python train.py --vocab_size=2048 --activation="gelu" --norm_place="pre" --positions="learned" --bias="all" --parallel_block=false --init_std_qkv=0.0325 --init_std_o=0.0 --init_std_down=0.0 --decay_fraction=0.48 --doc_mask=true --steps=4246
Each number is 128 + 32 x the weight over its row's rms, rounded and kept within 0 to 255. Layers, rows and columns count from 0. Numbers have three digits each. The size before them is the row's rms in percent of the matrix's.

# layer 3 attention query, 384x384, rms 0.138, rows 239-279, columns 0-95
099:111138116139110151067121129098154118152107100095181120124136121118137087117193116142131120180077115105141160148134097221090166159165118108175060186111117106110115119077160148119141147165078132145114062106108087157093182112156101091081171164133115071040151120172121142163159072164124070130
098:122118102132137133161169086115127069111085174150106125077056127073121129179068083136092111119124128161122116191111105118144092114104114172125148113118168177201142081159124144128112129121095137164073069103121162168112107141153105139152120107157124161141145152097121162156168152153123145175
096:077125115112173036159061155147174175180102149150135111072134114072128161151188103101103112123126156114131103127120130161088133115143139144109152125142172186216081147164136108159153134202165117143134134174102182108126186082173196081096115124139086147140155092073195130130118142149142099088
095:161175129144141131136125091101080147139081125158100127108168185163170099137171119125141102144152123130173146083107159185115087104100151132076118107163145125130173152082098094096144081111109148057103081194107127052118119138074173144120077178155099168117107130089164179186080122189170142081
100:116096108097154075115091102073130146074115129150191138093087195146123130172090135170095088129137149111120137059100107179121166109128160112118164140114178170106087140212106136111141099138106088149191163180187146100148143159142124098068129098172144136073083083177200160120132122111149100060
103:141119078118116177116171107142139126082165105116109150140156180150087139175137141091167142138138108133085143124125141114146136121191112129050123121152130106136082155118194105112101171082094173127102124090089105162090126140080146124092107083202177145128130189182068120104155123099109020115
095:123127163135165175137113174104098141169108085151090129143162073185042119174112183166125091147088110140098153153173080128180122174124133162145165181075121170100111115113151147166113144113089123131142135139106152178108156052164072164186142137152142111165117142096102127129088173064132097137
097:112195114095135123126182050123093127093125120126104161144120147126150128149089116116120111151182149092156075160117130099146125118156201116157174077151122134134138093143129177136150107097085107152132118084197129080147132119068140125165109108142141095151175116133132115137102102091151074118
111:160134175110127107147078123112109150120065109151110176161151125110180216161148178100166091133101074133125137117111098110135114121103183184158108134077144141139153071127121137187128168113144089211122171139070104160131150104084097114159158130120152135157204100160085163153080136141146177133
101:134145186177130111060120085176150163123083084102207187119136171206087122112108165157131153112148120117118151136108131138092117115122113103189173111055108055118144141144133138174108140134115203130109088147095111146112128126161119113113082112114123123139177159076094102119108106086112170213
095:158113159112074152167182143142137129092165104135107144137142059120131165150150123172138137134106171164146143116138167072145101113063123107058093088118152091127058127126175160091173130093163129108152138145124089093123065183102081125196087132130145171136116133136185110168106205134142199074
096:154131065103112188149128136163151156109160123141113117200081085118153167131137102151150118168114169100077157098157089091139091124109071153117154144164181108144143146130155103092146193121113159186164084113171139125139065152089099117155094084130111166132104142168133075128108138121168081089
104:183163098139156142108120103127160092122142065120200137168085179135133149132137157115099093137119142182149118146167067151135104152164157148135145138020106138142196135133139197104057156146141153156167152121126206167130173104146054108085098148152164104125108194113075117146106158161116156145
102:118095084107149075171150163121166153133137067110118076137171101117134115124121055135161154049128143140098157101148170090136120124127157128184091092099102172128119142119113166151144093091130114144106109165102086064110187145168195096080151116134119163117122114092172081150134129136149133108
093:176049129145169121089177116125090099135197147069091145137173159152110138126096103121121153097048133121157122134165168140145156124152127095167147182164127135140116148114147162137168154163156078098092139138143108110142118149112140110188158067135103104169124127105156064110181133187163124118
096:134112112158153110121079156106087129156155098069092116142149128103053118125186144134105103077153105086126186203133071135105149161162034072166163133105080147103139111157147174131170098121083150094081116111067146148069137114147153131106211143090130055114113201104158144138230110152111188148
096:119111141150126096141122187132172123150110133089119103100161091100106089164125113129138151098093156113086065213113099123143093105074096116156127058119179172129133119121140102105133125150171123108118052095130186106106154172111146144127158046139077118155105147143065088170203105168096183164
088:094124138136133132106119146084141081101146113169122137109106132130143161106050102139096146098157097148156149097155170099140146161120145152073077154125138093150056134134153118190149225111127139102104143133115180091120116170150089144136145144127085137106122128078101132097060172104177193127
090:137057092133171083143043101141092112092095112092107133153110135073156087089129124141105129107152121202150118117097142112187104142094167131076110155107140122153106086107104158200115162146174126120172067175090079142123137151134093107107157178163162128152155118144152138107102150126119153144
094:106118113177110110125116109137128148114165125165115135158208096171233112095127139142129170124134175180130168186140106167128089151080080117068127149112085093137143188166168155121124141129101210149063111163076140125164157181138111123108123168183151156111145073102161138146160084129150059122
085:159124065102200041073027121126149081119152125115107098139074132115136125176108182086131191182093167123195135130153174131165146097130079135114110120088164077133142090148072131130151111103128108162206130126166086136108150128143125153089121124199169101071128107152132118097101144145126173095
090:132139136174076147116130145132172130070083095163147113079125146137126087098149142146113140127078113147133122101074140118137142141081114141111167144156133132106124118145150100141155085125172120060155101114130149193096130127112168148160111112122111135138133113110104172126084200148164101179
086:144081049190137127070131135149071145108140159138103154146141130125059074068148167093074143146166126094117136115179086143086113125111094146114133119102149158124110116149224172112107088172134079158172145121106147093123187106138109121122125123125178091135109167072149188170152167147092101125
088:129068116153103152201092184081074151120129106118092118201122160050078122135152095138143118121174107107114069062064095187196107056126115127115097131124119114148113123135054117210121154143144094157171152105137118082181088164156074147086162129150168152131118130154155094136126144067152137174
089:129107145141117102143201165174098118130137146139126151130135116122088193134118112095150113105121146067067173108125150128098152108168144092117138157087131100100074094129140093115164159110092059143184095094098122158156162108145151115072133112124103140099156115130115172107129195130143097084
091:158179137105104049086161150146167141168092129180147138063146093165114123119136136160153144145115095088176097097125094061131153153138110157077177096160083177183125140117157126057101110120155128141161108098172155112171161100136105159165105119124112076081091098104083169173135164138090071111
087:113140090088132126148112082117170110103171070104056122169117134160068138191110145120149157101113076141078105093119108157123115113107156125128135128110106117096158183042114136116066155154103165089091107108117113087135058123149125167109123162115153119157094164133120128138095117110098146190
087:144228081110148073130156123148116110121137135097108209101073125106141127161181099142106108112139164125160185094167150177114122081097112171082151137069124137121103181146155149169091151132058077115187103111151107144128164112133124097147115080159166185106113072119058131169154113148103130215
089:119130141147100105200182146084133174090116138110107110150113139115092112138086101144149156125137105138083141153148124058121142115105117109087098119085169156138163116122123060141154092126083107133175083156115132159156158151079157152113156192110085114120082134091148109084119176183135162122
089:106106074166063053113101085189103096169126139122131122107193118073165111140089121190077146119140117120153097094109108127099093129123107121149116150114100124173087213139112132130080115154078173150113177120169145078144138161114121067098172102140115094102097189165086130144162095132164179142
082:162085118140188149052168155175097125122122138157129123117154205123053104146075094134095171096114172098068091119143152108135158104192143121069135140147095117068109091065111154147125118153152109121128094098096085157158164110128170139131131075133120106125165141170135191122166120145132138192
093:151164091130136186155083144124077176169084164135123140092128139148123103106095085154122166165112177053188155208082174097157132129136118140122151142149098113090104133144173090052100120095145134126026094111138145175071156172170133100116137137111086104154160144161124118094167183178170117138
096:161134079061153132203099098114129111146162053148139176240145105121183136146104156100123146159141094174147114142128078185131112157164093112114147160138106057131182153108111123098093170103097174158089177157184099092092121129179076141142156089201087091146168120160143148118166117151159137129
090:110112133135094142163130107153117098115134154102147155169089103159133107084135155162162147141094158085125125168099154149129097159148115173133162185153130089163123147149112139094151090118114154137124105089030160111120139148126173093117145178138138114091093135128097236144087152130146128130
089:192090077121145113199109101032141128082159075093064093179161138160210128148160130104069091132129139096157085105092149201142108083119102091102080103170094075130123112102179111114104101076097152107125186162135102106130082190112130117108115132105159166150140119141139141139128144122133128134
100:110114172135119149083090076173123159117131178150196177138105144100097099150084138099134116153094084112110130116108139185145093125127114157116064158080144070146141180165114121189146122141143098076179163114094106101202091146210143111110112157103185124177078120129079107138084171092161151153
094:134101104148133122102124099100107149149144110160155137120083173152111157200072091145151148117108143131143124162114154174123110082117100101161149083123119134047121162102115132109162130132089136138055123098147129094133101061136148073156124098173169093125132139093124134177162074194161113090
094:205126131119153182104107147112145146149131156092115192149127135151132124168121108180124121109084155108079132118142158138158150119059096159115138201163212135112167118092161164120152120130151085128070141136140151131173172114161136128158141071105075201142119105142142135104089083125127139137
097:073143145194143105123135218146104104131087135113122146126100108137167067122148178124143106155105125125203144185162120103140104151147096131132118078126105131092128117150075099068176139118167129157121085117043128146098130113110118153176121133111159129097109140138166162139206141169150052123
093:123128175121125164106144141140164125140102117067080133161108149106108125129085085125125110071145113153136135069111127131122085132081086141107102109145169088117146101108152176186107144140097100126082131135127105123140068158147125183151141135134108178128171101082091142175124078055152174179
088:096155109089051079147189158123130126180069127143127106109162184123101098138121130065141168146146165098179122113113148096083141136119130092117169147163148125136105137157138081124082154157162145171162098107137138208191117109110193160116114093124085112107139179135143135145115144093155072146
# layer 3 attention key, 384x384, rms 0.129, rows 239-278, columns 0-95
090:179102103107125099066105148066115104139159112144132063112133134139113141138135086138140208042123155107144064162145141136131134101146125196094193051123120116099141160142143119156111106125165125101168111101114177109075130174130107187161140092116103127155155177121221111058149142140106162111
084:133117188089073128080097141126218185090112193105129113140138155183134155076161081139109152146165095135177119139163122166122118154141149106155087151113126053059143167138105103125177122197134070125210179178192075122181142136149128130103106133155158134073163113104137087141151060109208118132
103:162123155105107167159145144163159104103166089115153161151066165138155097180143172192102117188147195166136123187150109114097080097115108111111103133165134116104134157171183152142126129116123153097154095133121104140160104130118068156116077135093094153081155149138123157123125133096083130089
088:064125094100053197135116136133141108102130090141138124119077107153092102113133129161118140134149139109148083141134176132122166144148146174137156151125156079175131105123134142166185090132213119097131176143123057054126133113152068081129139129209168151093141156137090114146136144088038182147
095:164113134153083163104107169147134139121199158069117120146166102118098071122140083139104124138092155141141040155147136123144151084111092096145122093137089113133171087143151196147152132151096181075099118169141139121065144151161101199137174128097159083103082149060101023111154252184122151123
089:117155127136147165148116081121178145139110107092166113145144107084143065140179120127096127078148154096104128107129138108088115167157143163161110132063104199174155112113138135100131168162149120074107147127136157110180181090170138152122134135095086143095081084084137125144059106114139172153
082:161132130157109091138111104167117146125154090154156165104115120090068081113158082080070129141143154144118125127167132112115152141125167200157184126166085138147137144112139119133091176126171203112106139087149156094187123120128124146156142083134086092158116081192147138095070094125112120104
078:136188124136162173207094133086078101106188122165120122200132160141147155082143165151116140119079104117137105105156127117143120132117110128123105188174164107073144151162170139145135103111097136144086125163123095097212130143155152151133197142088163159090102116124117161169161115191086153090
088:143099158117163054170113142146103165099125142155159089174132116089064071158150074138112148114133116113093118126096149121129142092152120100100131102150118189107169113169089049142166160151168056100203090144089112158151131114148162155117106170075133127145122183103124139144092104133146099140
080:116128134125108130229126115113154122174112112180143118069149115115115151106129075112060117115113142165160101112147125097045091158138151149079112082159193143115088124090078091156137119132135139073089114118154150125137134138100157104106131166138109097198128169185104108076108140139096107144
093:147161141116166202131224165088123092119152077118172146145089166117169117186104185147109151091090143138091096142119102101168138148175145115155165134107084130075140085104165175119059089075055156143074108145170108098116080085165095113066081100086106107135113100079076102147112163151119065132
096:113069107134150105155185165117154086082070197132159119152151150108178090101083152109142121155177125134185135129077169129147154156028135080178113116089102100099118087170108146107163107106102142070137167126156141099110112131066151180155139120095144113154077113125137133115128151141176154111
102:102146159114123127181143127128153095173141107139128144123138087160080135136171111168161146111105125170181099120149157108067092086116100114069137072173121120118091086121023130140160156126086137188172123140183163123136098186112117125175125168089095111155127091139129150104084195094174110084
089:173100163154090134134180125157150100079116170099127164146129130115138100122141188126083113154157131140123113099199133200187136099113055162077105165169162102161218110114110140118088104161093128136127115131094134152094100141101090114130050153165109123148156152156138140144141115161069157104
093:118129128126127174138144136083160154149123134114132062166096169106151143133096118125093120093129105115073040056147143100133149124118204129156102169162142100099108103090130136100113120150119098132154139164185152087123182112148125153061119085146170125142118072119144140124115113088121091128
084:167133155176118164055140134123110158100118114135108119149147152144131101085094131120124142106144099084051093099118125169172122138156138124170142109162142091129067098164133142158141073117117135140087124159168168160099103194167083137119148130084127156123175072127175135105117152132106150105
088:125164111204162163149118131121113172126089163179140155185118067108161124076156102110164153169151118199128179172130104191123127107127128114143161091151173125130096133111124141166174132115066129159111132123093143158124133126109153112100127143166115078112108097100139156133138124082107094160
098:117144107148134112080044130086135128170126114142082091107170125186105148125172123135181151138149144107108133083101164154171120115115154157118100184188101183125026174151100081133123116093118106101113140086105096091113166163162146104065173132143161134108137137131168140105196139176155216190
097:138141122117107105128124126126141156141059119094111126182127150161173134186137105170158154105087154102105128119116132140165105130136066088108126167157128133141102177221114121125110124102100081157149091119145064080097098154137143098124171115146176117144165130122082205143136144162126080174
097:148116149186137136033151115121118164122103102160122108105100147174140102137134081170149102115138080140160102148139119182189149114169120164144135100095084142126191121198042123094105154135140139105077151166039107097116158150113111181119148117161121125122195123103150175148207120163097109089
096:129080142195165105160118102086112113164089093112125124104141120112183180103181118141103082092083154093163089114134141154099154078105151148112080142152096119106181093098108167077112151123137129146145158135122137063163140176209120105109135095146144077132119094143150076097159121087138144119
094:156030152167102077136124117058140115155137085133136200151052139072099143120094133145061125110141148134104132105123136121129112121145163130140094110105168138155144070086154177105129113122203138101195135164102137139137078151146082133151121122139113111161125127176116149194198106112103132181
096:088129120140103081186119133153096124116141085145166146080154122159142139149139147133114123055156145151139132130083224129119127144125182152146096093162157098104097114067121145096153130136092114137173149151089222117169169103191136086109137134112081141127185154144153139132137155036148100123
090:156175088105169090126094124102124140133176157143090119123112131081179097156178086136182152086064151134100147116110113113170100064096098078074196143124135177128158097153173175147152099113144068139082113109214135031164141119065157133167166115081172170150094138175160149180204133182137111192
091:182103137117151107120129079063188123117145143100141123142099163121064094126141162064136073142126101136113132090068078108077114131123084092169104176119109161083030154147113109142087183131137098100165126120094135131075095140107129074122152161108173151141120139136155139193194173102124121119
096:136104111120159115117139185135143132120143149162111161128111163149088184115110156093077093118101123136153147095127158140091154141182018130141074126103085090098099162074120145156058170109184126070162160143099110136190210049103110126147123110130112091138157116115091074131108111175114123124
088:101164132137164091150136137117158066078123121088095135172133128133146135178122153089133150089165133121117155103104070113158112138126098116077173127133124120082170167112176125143151141204073136116110111103163131168094129151102174147140085165091180129134088106132129133143104129159121093159
089:140142099128099075114133107098152092083166137072123153112115129145115141111119075146150121094133128165107174170098176121139129178201064161153089124156043093175092155154123149116158136179167067100169069062118113173098064142126142148117145150142097116135084118101063133117139149139142149158
094:131124163098136095060084087093121136088136165122176178123136059123124121149115179152146183120173109159185129158163086132124127136118174159168120180109072112126111119171065061189112198176162091130132115138115138167173150122148085161131138133093173144143126123097166105074101124106117142060
100:116120113155100121172126135156133163134093110177118131156124095071134096153104172111151058111119129217166106130206127100143146160070173115111081121123160113100122091149192145149119136099147121114141091158176129120163124142120081122213143115095163150128141113103116092123101154069158159099
081:146136116082216108106124164138127109129166117109119148125136112121115117178047164072121129148082114063145091094110191055121147119191189147091143136096162117154127184128153155153117093141097136051091144092095089138104099176156114118125147083141159136117161151148132167112156074174136139103
097:161105150122122064110067140074077136116137118148112185149140179190101120081159126092072107183093113119163171153092073155103150116113124111111105142079085096136117145110099102090094161126172113121187138159115233098158123148151091131144075146118116166115166090139158153115134119115140159098
092:115159111113127123126139102166124105135089131150098132116193099075197112165120118122159103102106102095137133121134095135077090131113161101140123105158121085114137088116130080147050112137102127171182113130195097099072140180101132202116122121139106150117165130159110170107148157141153111128
089:164251115111073103102132105112114085105126163140119210141088175136151083163055099074167123174120111121080184153085112172098139086145044170131165172142122110101121111183129152114113120133071141119147113155148101143120177161130166111124115130169104196133134138117144170176122116121136155141
087:110080097135151127138147119054085106138102143118105124124114149150115143103101134145152141095153065096159133077121160163174079117090110129129147095132172076137133124116128118159127103127124117104117098191118114140119080162135105171118119092141107118162079163168151118206098113080109117141
104:106131118123127122148166110161134116150196035100061087125131102114200149234142090085145055140129147127098173101100183129212137103109131111121132178138183172112078145148142137130124123126123136157110092137149137115130105105215188102162155176152129136095088175080131175111161096137165089175
089:159116134192138149162153154145112057116152086099145161127114127155100123097134138157143146123108122155112129144117143110082122136086213176127122133092157162119170093079135156098083104110128141104133167160110175157159125151169104093145127114123082129079125096104128144110060121026095104082
093:196122131116115082136161118121112091071157139094147116140098166110151126089145095100093136103122086134089160157146140109156110101111159126113143170124144143105183185129090211164133148122130165071074140110098120150112126119122177127142148131174148092131142077163142138141091104084091173048
107:131113122126185107148094167148136183160119191178128122085091141062133143113139142121089063166094086161157139139152140125057178158090129131107081131135127139079149099136099175152120108088169081078127159150115138118166200120135062114094131139160167159158168082104175151106136072061136117083
090:076159131124071144147094129232095140137168180080065090161108126174113169137116117116146177129155176187114182160123120096100065147127145116124104106180138181154128148121156084132193088126107108185113135110147150119130123116093100146178161143141071112125146146076131166114126129174082135166
# layer 3 attention value, 384x384, rms 0.161, rows 224-255, columns 0-95
099:145132136136105147127125116060177142118062139129079189172132104099125165077149115087135127083126145148166134148124132126159141135074137122115076120132146144129159161074102137165094155115134190158103120159148124117149136145145087125184169105121111121117170103146050123189236108120091179091
104:116118136117104128134069141113071120122149142139143164194034125158134146115124193142171200103168166178127138136133129161122121147106168132129123143115128177175140166131055056162193137117094162137151192130117157110126087184081100125136111182115137090162155131111136157112118130172169123096
103:065175186139171112169143167089157108217119149113094112133185057156134151132114100126097128121178140144129138143103130110138118142122124145142115087128111122095126122138076146136118155132125145109193110110102151140162133172159132133119083159150159147144148181179091148131154124123110094117
103:158127183082101102143090156166122076134076119042149103148181108120085060134125113097130110183149111102149151075122157105094160137137119152137123106159105152058111185132121078117122120172138150143175175136095130077129183107107125166079112110084246175086102145128088128166078168119105098188
099:118124124106191104086115135217152142107115137176118157129125089096147111132100083126105138127059122181116197068088109193135111134058105165135171147112148109142169089106092116075148131146124110135126111113084057128106157059135155138149137171093155081127062114104122122142188148152087168123
108:128128038134111070145136168181125123122099167126130089081160131128113126139103117176164094180149103139123149116090128161139088132156147187124101156105122140072132157069150118106165144146110122115107141069174135102136158058129131113102153143144105129129048142139101114105089161164146105171
120:066152165136125119182166120113139122166104176105105059111114105207085215128107112113143218134169145126183143108148133160178098121124175022127137144114113087136172100112141097126126133106046165106158090133182145101111102135159163166147122162133092172101148141128121190110100111139215153067
100:134155086104123139157128097102104090177127074129168069093139167085100093102076127200107105128142106107147131140144023155134158119129136101091140129146176124128139118133124139145119137098078111064100111129090146127103122111185097144110088110103172121101157197140116170111066148197081175116
094:117133052144095162094180155140104122125108132190155121161107100150147135110135102120107148111046101110116097103148145130079143192135125103136137148176143093113103139174101140118089116077146168095129133170188102164146094090120187164094172066143094186139138087146095142120126112109159128181
093:158139106122072192148160092117136181102085086075151148128140114166128114137139153106096124092150072156123100133100144098124131125110093154103168127152146123154165091108149131200148100146138106080130121111135166109187129096174121118147165141104142125147015048153115152162192096126125131098
099:050078134102138043154155128103096175133155160140114141166091119076088186151099156107142151133118131137158140150097131110107132095120114094148147130161150109067156147122159132129173101107117122136170152154175125097106122135101153121129144117121132114144106083091103069143095108091123108143
097:149087153157126075142108157152045132150142132141061118145192140112174086103079156171143188058149118120137097121120114134089139128134146114141134099149126074181126134118113052105121141180159167078101145177119143128098102142152152106153147164117176170204166125161103127058089111166121119144
093:160160149098072117159132134137144121076082151159162099134084186120136129128170075207090086162147118131142211139085086124114133113106095143129136163091108157124085123125147144169085195151187114136123147095154177118130084104083092111069166151116161090128118143131155144158127081069151146131
117:116098139091172074129182128114083127134128175127148118111113056109159156181157141125124112148100110081125097107123123148121079148159114176105106108143094123056151161129147129121159154158161086149128080113142081148156204177136154161095116126087097130082138086114127145126175162157142121217
106:156153125108114207123129124158157149141090135141112104163121079089060083160163164098139142097124120146151147128100114160134077107159085150093082165104160097117158117085160093172115113113161194144127089081126145143090125104124137119099118101116100098170150140125153130058066161163145128106
109:177116098108084144138164158123130124109124104124147174144142094168116112130108158104146078095136155110121137112183027117122174139098075126186111120207125114172127077133132190144154120125144140115128154131131104144191112085121094117114157093117159149138138110141112073075157156134105144148
126:160184145154095202120148107083146108199139105130145155141131165143184099099178116125125077118165128140130122124146108136061146136148120143132142124149149153092101102102139129149102146135183162160090107165098112125163124125123112106115154126143134161168124113147137057078100138137114129136
103:144149158083134128127129148156136129125126170112083132140134071159082126158146149127154083088065201107104126090109104072093151119094139126176076081127164098157098114029087101158126165181041147082139181161224135131187151080153101164160120125111111091144108129224132139126149145039096133146
108:109048106092115143162211184144159151153101133031157101192125093113143134176122136184086120164113199151109166115142205160113152098163167146154083140128101128059127174104188151147157084165131149116172153120146108133112176077137157141128133135141093096129072119135138081105113171082155124134
109:150124136141109141117114193070162074145117138098095119146104122137165159150195156116113124098083144079122114158124124100189109077110151057079135178101063187177123093169127104130114123100124170156137097164125126115112073106098074096129160076131121169104136098133077165133133078035133152129
101:125094161160119179163171177207124147137115121134151139095109115090086183166106138141122206134158150109135203153147069178120123137114144116130126161108177103154138140088110075156213110172080121170155137151165148074130135084128120129170132122071148130130135129113157081096077095104184147104
096:146133059108145083163076155110120127114162107170127079149159119150114163169091173148154149059124161120122153083151115136107132143056105149134122152116164128207132122082112182164115178110104153091108154186103132155159165142168144164143122111120098093105102156116134098160100146090155158029
096:106144194152110154159176079138111153103122170140128137073081132173160146164120120108160083172128161138140085153077155117079147173133148098147031089128147094123114136060063185113107131114126154064110194080193174137158079140111075111196129136154133118155120073199125171118173110147151146140
106:114138136108138120119140100099175152166170135123128093108132245107182153058164071103159149158136136178146096104125174161163106099201149123110132129120131161133095156195165092110144119142138143139097115168117135130067121153114084087105112118189208115054147124139168172164129140164078136131
100:150074140143157121137133117108139172107137156137134121098108109170079089118153110151107124105102120128117159152141143157117149114119126178124097155133080066072149131125161130106129100163157075179161159156123119113101146076084096132175194150155088084114097130135114109132150135111156095106
100:190105177151136144157156138072210102164108157135094093118116132124117204134135040071133113130123124151123092161136142125134109106155114130100106146123066159092144131103138115171158099086102117130202080139122156218116089148153132087116163128203114162127142113174081134110196154109124158053
104:087161207101107182145165114134161155106095152121218126092169080137093090097153129136129116203109084175132108069115147166145130128131087070069118173171129094099116125113156132071124132121145146098059145123134108114089148147130140147104111108150126169131140130173101129104102142092186110125
109:133195140185149162144144128137121130155119172080181122077197099187111151106095091095169087163113125116104108122190080115133188152169151156141134108104083137131138087085102107077138138157032124201118134168094138125148142188168135156130133092159129186107162094135129130169117062144143108170
090:151088176142104141146215171169138124151128116118144068116116136061208122190155156149084149088159158110086121098166094095125107109141179147128133137137159192157117136160124084136151134104121064086127160173177182120084128119154149096186147147156160113163146098153156158124106091131081164140
096:081110168098204117135156104098125062114145145102144167106088134139135155140087144126169147182128121157122149141152103145102196151097140118161113137104096090094104103060108181140130097121094129120103092150130125138117120157120115172143135147144104160140156078118142215127133152128189109195
103:178133092079152121101103132144160108152132114101096142123127186128189152101091161140138138148135195169091156120141174153155078133130186173133064173177103161143120053125146138180166121117107116116170136141110193131124117089156071109133131156154083131098125119185152158123103158128114154136
114:152122114083129165125083136140112170122130148116120176090056050133152139168131159105136115128091162119139144153060184109094092135114102201140151133097151175095169147105142122120085133137126052098190097115095110153114113105041130142150154125092089100104081149125127130156151183141098091162
# layer 3 attention output (transposed), 384x384, rms 0.133, rows 224-255, columns 0-95
106:141091114140151148125108097155112155066158143133157061121088119117189128153119139089089111108134133160122102103125130114102086147112132155139105110133129134123096077173139148145120101108141101123182123160081127144180146072073109111162117118126182149143123097097160142128037116090164127136
108:172093135179163140111195115085176103156141109109102116130171161128117085132150095137103111161060069127170113182161089169128113140105103102106094139149059120086106110091150164098131086127128110098105144101133160109068163162166134120120168131103113111109095176071074158145120168098157125168
120:129131145093076114071086077146128160064086114151152117111150169109122122151212170124202143158132091120145110057139127189085228133109157115077197139134173120129147136117158118071182097156150126148122095155125113111088160114112150080116140116157103075103074091152131095106141124114125104124
116:129162065143139139142136122084127159135153102157118117098129106129177187099139137165122166136091108134040104179161114149161105121080148168152108131104066117152102109123117149203119136136168058097130092158110076111114081060158113108161120097121074149167148083083133152178135110103137133096
113:126080130064078110121139147140080146083128075144081097132105128136137118073160113130140127192114137119137104159130142132130129127087091122068140066161114183128114140165138172118151110114141175065113136142172196135090105250103149125133130130159100148165099086100098094155077122136197156148
115:147091229142134187141130132086090172132099114120120082161119105126138116063148154102148122164127071138109137080115141089161131190095142090179072113128144124152109054175167150155099138111110114085133147107044125152120133180104189113112090106113152142116149087104104149125154103153059135136
120:138149136154150084095080132107110104127163130091227146126121175110141087101210151121145169149111084133126114196155082169055178156177105135147116096135077123109157149141150179147102087134137125125073085105134123195160138066107155106076131155120143055128166134136117116128176115102044098173
101:110136164091113073128149155127153153117168157113078159144121092145164104212190052160116165107141168179103093141071173108079119150142123129157079166183104143112133095137131137089144104098168205171134107152136064157166108140082133170122144096176073144150087120162130102130180171123075099152
102:140106221148125121115144108134086095113142159130112136097136166111078137091100149119209074139186141145115135187103102132127116110067166166117107146061095179170109079158126101162146139150142040090172148162106193141183169134115167127126128176126219108121147125117136087152100161166105097068
094:097142134078141087075129085120129062121167151132134128150121147084174166141137126169151149079149168100115092114102088129073138110120153154111111115127142185114089160140138120087143119092110172129097151171140077081178174184123105107144068173146138142100199104141132133114047182125144161156
103:183150159153157168092143102166186133177129106117193094092139175179162071147146126112031151144217117135102166177174093168126129096117120156153060126054130130181119171177140141176090089128112149043119174100130183157152185116167184126120089164127127093136171165121117141094148121105126157114
103:161116103120134183154150134059191118090166165133140157103090071140148130170181086134140142164140127127147115167096161088216118139129094093048071144166130136115137147124139187129169116101121037160147126099107114159138165141113109152129137116144086096128068191070107133140136163212155156148
105:056135089132169138152165125157127163145107126103108151134196095100107103121114116080168121076132194123066104141141144130141151133097172128175168094185136111152125101139089098107126083057168124160156059122112092147165116154137098164150148104128073158147081113149152134162141161139110117130
119:145169109143140109165088179120133172116122134153137136133145158183102071101133204123119112135192095125134137177140156168122150164195113122133091099090207136119122084144096098169096092164140158109143125140112178152120137064101153088145162134121123177120133137196154115154098112107134089086
106:148187085140104076162119109085083136171137134120162158136161160151154177141112117096070140138178170133185118128120123138164157134144128086131124047180129148134085127127131160103087134146120136107104157129135106092121116173110132116086124165110122149125173114163150125140159082125160140189
108:100145168103153099144111121160132091091125110119120134132087077112114130153141108197104111128155172141149151126080195136144141125132133158124152064151172123113114140129125130148106145085184096132160080121143100057109091172103142137150110127140174147155121172138214105153092198137122132098
125:127110121109097071169113106098180183097160128133154084107119094139130099118079143120184145128096115183118124106113094139147186173090198084099107149062129109160102098120108109139178102106083085101180145160192133098148142119189153148113127195126171127141101125113114171153143132114064087117
111:150148093162131110099139097092088091128113116150157101096118124045128190079160118106060117107151091095171093134086130199109086147129102176144077104151117126072145099110104171116108110097148157171147042107047080113028145064073138098146132076141159184132131155104147109145094096138103125144
105:126163144179141135068111142131077108172163091168162106152134134144079115167163158153179110128187058031156151139128039156134119196120121167172141115112090117114121174109102121164082172155130147129037144148107166166070083141145153092120141147111167136110196154127158151155144106095092113138
107:099129185127147109117141092155122184125105108152201117134083146122072203136081098115159184094131107090136132108114131142080146159103142164146151144045102061122119142084064086169112169146138076116139088154096104102165138117180127134131098083124091126145121122121089127161102127131145093122
103:079175151185122123140098118084125110128121120130132130134134151176094075145172091117064107083080114145199153113145131104122147199209139083162137111162068129101129165117127157124090097106124126108074088098088128198098102181165132137073117168133114130133146168145165171124167101111112103185
103:066110231179077153112141118183128097155107163129127137129087132091075066081150128146093117084134104106196098152104131194085105137177155082076132085131095128068119131133096145104108078143112158149159137109108091127084072087095124125088115125147158155099119157090154105091158104165109120155
104:153103092106172132117115076086123094136112114132128172177151137100135155127136151110141132163076155150172151119142110124169137068081115159135189104111098167135133170150107086116174076162174066176159098132085154136158146181112109158176146093136155162141145158091139149151145138084160147146
109:156125092139132093134095151128148171155079136116139119117134085159121127175062118093108119146099148138078130146114112087139102105102107154172130184125183105139126091122148097147097161125146132097162103129158142155172112192162134139166160110107040140152068109136071132142167076129156130145
106:109170106130082173113087139139130106153105116123221154184114128110138137128113185151219143096123178100152137105177071125131072123181121099187157109099130132103135131111108156133173135036066219141097053113133121181100084141110115162140117148140134181096150161121134143090108141085129160129
106:063172114123134066083067044152102143110146125092210163090095134142135112118171173109090178163133130117175136112061096152104177126112093104080156077105172097121112166134148118068128147144138169114080148120161142084145184099115199192099066144079134100077147128139138110123080130102152158170
108:109143055124141097101130121096115134136152152134070125134076118131139182147103121131151148091091140090091176206112074138089116154127193175168162162143100119095130074131130139164117101145094139119103053139113104168160135138126095082108101150199129117129168145109141129139153079145070110123
109:108130156106092122053098106072106122117084111142130126137069115108078150190177210132073091149116111115170140094138134157105156159122186117143137167111207078110098141189085137132127109178138140153178105118160099163111073126087110116163158141161139134123167132112118171115099214129146128083
091:143152117132109093105091094102097124073133123126158120130101208153089134133130130134179146168150120139184142185104105124114162187118045116185109132104071062137166131142168156119154108141130205156115092089138119178174116168181081114067094126147081083123089160134135180104145146156100083117
100:135147059196112150117111119123132123114130150154095131143159126117096099148125115121109139098061093126149120125104116153126096135149151078108130144120094098156155180155050103058113122147117155143107143099128162160076115106109123145135208162113137097138132140132133083134128118146148185111
105:130083139167087124154106162110137127114125137085188138155089102121065103131163109150112112094135145098117114082121139150111134162105085129137152106092097097080166168088089107085100175141153169157086148129122096065078130174147180155107106054089163097129134140081126122157144067133127181133
120:135134119142131083124092120163072080148130139219178139155158144125159064116093108154105153150122098170113103100192111120109111110127141098068094115120141087151095075146094100121154138135139135146097191124215169053128212098126201136142148118063183126095186144154144128119129106034071136130